From a checkpoint of a small transformer trained on Wikipedia.
Size: MLP 512 squared leaky ReLU, vocabulary 3435.
Training: a variant of Adam for these matrices, 137M tokens, 11481 steps.
Each number is 50 + 12 x the weight over its row's rms, rounded and kept within 0 to 99. Layers, rows and columns count from 0. The size before them is the row's rms in percent of the matrix's.

# layer 5 MLP up, 512x128, rms 0.139, rows 0-21, columns 0-63
100:80 33 45 45 41 54 62 56 59 54 58 45 31 54 53 46 36 35 65 60 53 39 63 52 50 43 63 51 52 41 67 52 26 50 61 56 72 18 70 60 66 50 57 56 34 50 41 67 38 40 56 59 39 60 54 63 50 65 27 53 54 55 56 49
106:56 63 42 60 42 58 73 45 51 62 37 49 29 27 48 38 59 48 36 58 64 64 72 81 56 40 28 51 49 40 50 43 57 66 58 55 70 67 60 67 51 36 37 52 55 84 56 42 67 47 70 32 49 44 54 38 69 65 65 56 58 44 37 45
108:46 38 46 39 57 54 51 58 12 32 28 66 42 59 47 42 67 45 24 35 52 37 48 44 28 38 58 52 53 52 57 64 50 53 37 40 57 42 48 76 51 36 51 73 29 60 75 31 49 49 35 52 49 59 72 41 44 71 49 42 48 35 59 51
099:51 44 53 43 48 49 38 32 45 49 35 43 40 45 42 50 49 54 37 29 28 66 64 51 70 55 39 34 64 61 39 35 35 37 39 75 40 50 54 45 21 57 50 42 40 60 39 55 52 62 47 41 36 39 40 51 29 53 49 61 45 19 37 54
103:27 49 40 30 48 82 60 38 47 56 37 38 47 29 58 44 60 58 42 81 53 47 48 47 52 28 45 29 37 59 69 57 61 70 38 52 45 44 62 33 38 72 47 39 35 46 36 38 59 41 53 40 55 59 64 42 52 42 64 49 69 67 45 40
103:32 45 44 39 46 51 70 35 54 40 68 40 19 59 58 33 47 59 36 67 61 48 47 45 68 32 40 61 54 19 48 29 48 61 49 47 37 55 56 73 45 43 49 50 57 43 57 29 55 43 47 56 53 60 49 28 74 49 45 53 42 35 22 37
101:60 49 40 55 54 60 47 69 52 37 65 56 58 34 38 46 64 32 46 41 38 53 57 31 37 47 52 35 55 36 72 38 72 29 67 59 53 57 53 64 44 27 61 43 57 41 72 49 59 55 53 65 50 43 65 52 50 31 35 38 50 64 44 53
100:47 46 59 58 62 42 59 38 38 57 62 55 43 65 58 46 45 63 50 44 59 82 47 51 61 45 26 49 43 51 52 39 65 48 60 60 36 55 41 47 36 61 57 53 51 49 36 46 33 51 22 57 42 56 27 47 51 39 52 34 55 41 43 66
092:36 45 48 64 56 45 28 48 49 53 63 40 42 60 50 54 26 57 58 51 47 59 33 60 47 43 41 53 49 72 52 45 36 44 48 68 64 51 54 63 45 43 60 59 66 47 23 42 70 41 32 50 36 64 56 52 43 50 57 53 67 41 38 47
108:29 50 33 85 45 60 46 38 66 53 44 42 40 40 39 42 54 57 49 43 60 63 38 70 58 52 49 40 58 62 58 60 23 40 61 30 51 43 51 36 52 63 69 63 53 69 40 49 66 72 44 58 41 66 66 54 64 45 48 32 54 44 29 57
089:60 41 44 76 62 60 52 56 21 56 43 57 25 58 69 59 41 56 65 58 43 52 31 38 47 43 63 46 37 29 50 60 69 70 78 46 54 41 65 39 52 62 48 41 36 46 40 59 49 39 51 33 50 31 40 51 45 37 61 47 56 60 50 73
093:48 74 34 47 50 53 36 45 47 48 43 55 51 61 48 44 72 71 63 62 28 34 43 54 59 45 55 54 71 42 51 51 66 50 44 31 41 37 29 37 39 71 36 46 54 40 68 18 37 63 46 44 63 39 38 53 67 47 59 43 42 56 55 45
106:25 40 51 67 61 57 53 38 37 56 20 51 28 51 39 31 42 57 55 49 47 47 66 58 45 44 48 28 55 48 66 49 60 26 72 53 49 71 48 24 61 46 38 59 45 50 45 35 50 64 38 60 65 51 70 53 48 53 49 67 70 41 53 32
106:37 74 42 42 54 62 28 53 66 42 42 41 50 50 45 65 44 23 49 31 43 79 58 77 42 41 43 45 66 64 75 34 42 45 47 39 49 55 36 65 61 57 55 66 49 53 53 58 47 52 58 39 51 42 55 64 42 39 58 39 63 25 69 59
094:49 54 47 68 72 29 43 72 65 44 49 51 44 52 41 45 25 50 35 61 48 44 50 59 58 50 47 44 71 35 48 36 50 56 47 35 56 53 56 44 25 58 30 58 42 47 36 64 51 60 44 32 63 39 33 45 41 53 34 43 48 49 57 53
094:34 58 37 64 38 37 42 56 11 60 49 60 41 45 34 36 49 64 46 49 58 66 37 51 27 71 52 41 51 53 51 32 40 53 23 59 43 49 54 44 69 34 69 47 38 42 31 59 37 37 57 36 36 50 60 45 43 67 56 59 47 57 62 47
105:50 42 53 42 63 27 36 69 52 42 65 53 62 72 42 46 49 54 57 47 45 61 53 53 61 43 48 57 55 46 70 62 54 38 37 53 30 22 60 56 48 55 37 47 39 63 40 61 44 44 56 70 26 21 28 66 51 57 40 51 51 51 50 66
104:54 39 53 66 47 42 31 41 30 61 34 64 62 53 54 31 64 66 55 55 50 54 49 55 65 42 33 48 39 51 42 53 67 48 30 30 55 35 55 57 36 46 58 56 40 65 54 54 50 53 62 74 50 73 62 59 45 62 46 44 71 56 71 54
104:56 51 53 51 63 43 25 45 48 68 56 58 45 61 40 63 52 48 46 49 63 53 35 57 68 40 53 33 52 25 36 51 63 53 47 48 53 47 51 56 52 42 47 50 56 69 62 46 46 78 62 71 42 83 71 58 66 42 55 27 58 56 50 40
084:43 38 73 24 55 47 40 60 50 65 68 44 40 55 69 51 57 55 51 52 64 40 37 70 34 58 44 44 59 46 43 54 54 46 50 67 42 50 26 46 47 59 43 38 63 57 52 50 45 68 55 49 49 42 58 42 40 63 54 52 62 55 62 32
106:78 62 37 55 39 55 42 26 51 71 62 42 48 51 50 35 61 44 54 47 55 49 79 49 61 47 46 58 55 59 49 45 48 24 68 45 53 61 41 50 62 48 52 48 56 35 43 52 50 39 49 43 55 69 71 60 54 50 44 33 44 52 77 49
093:45 41 46 46 75 77 45 25 34 63 36 54 57 48 31 42 46 65 49 47 45 31 42 53 66 64 62 49 47 81 59 63 46 38 58 40 41 59 42 39 51 50 46 42 75 51 51 58 59 60 56 69 53 54 65 52 53 52 72 57 56 53 52 51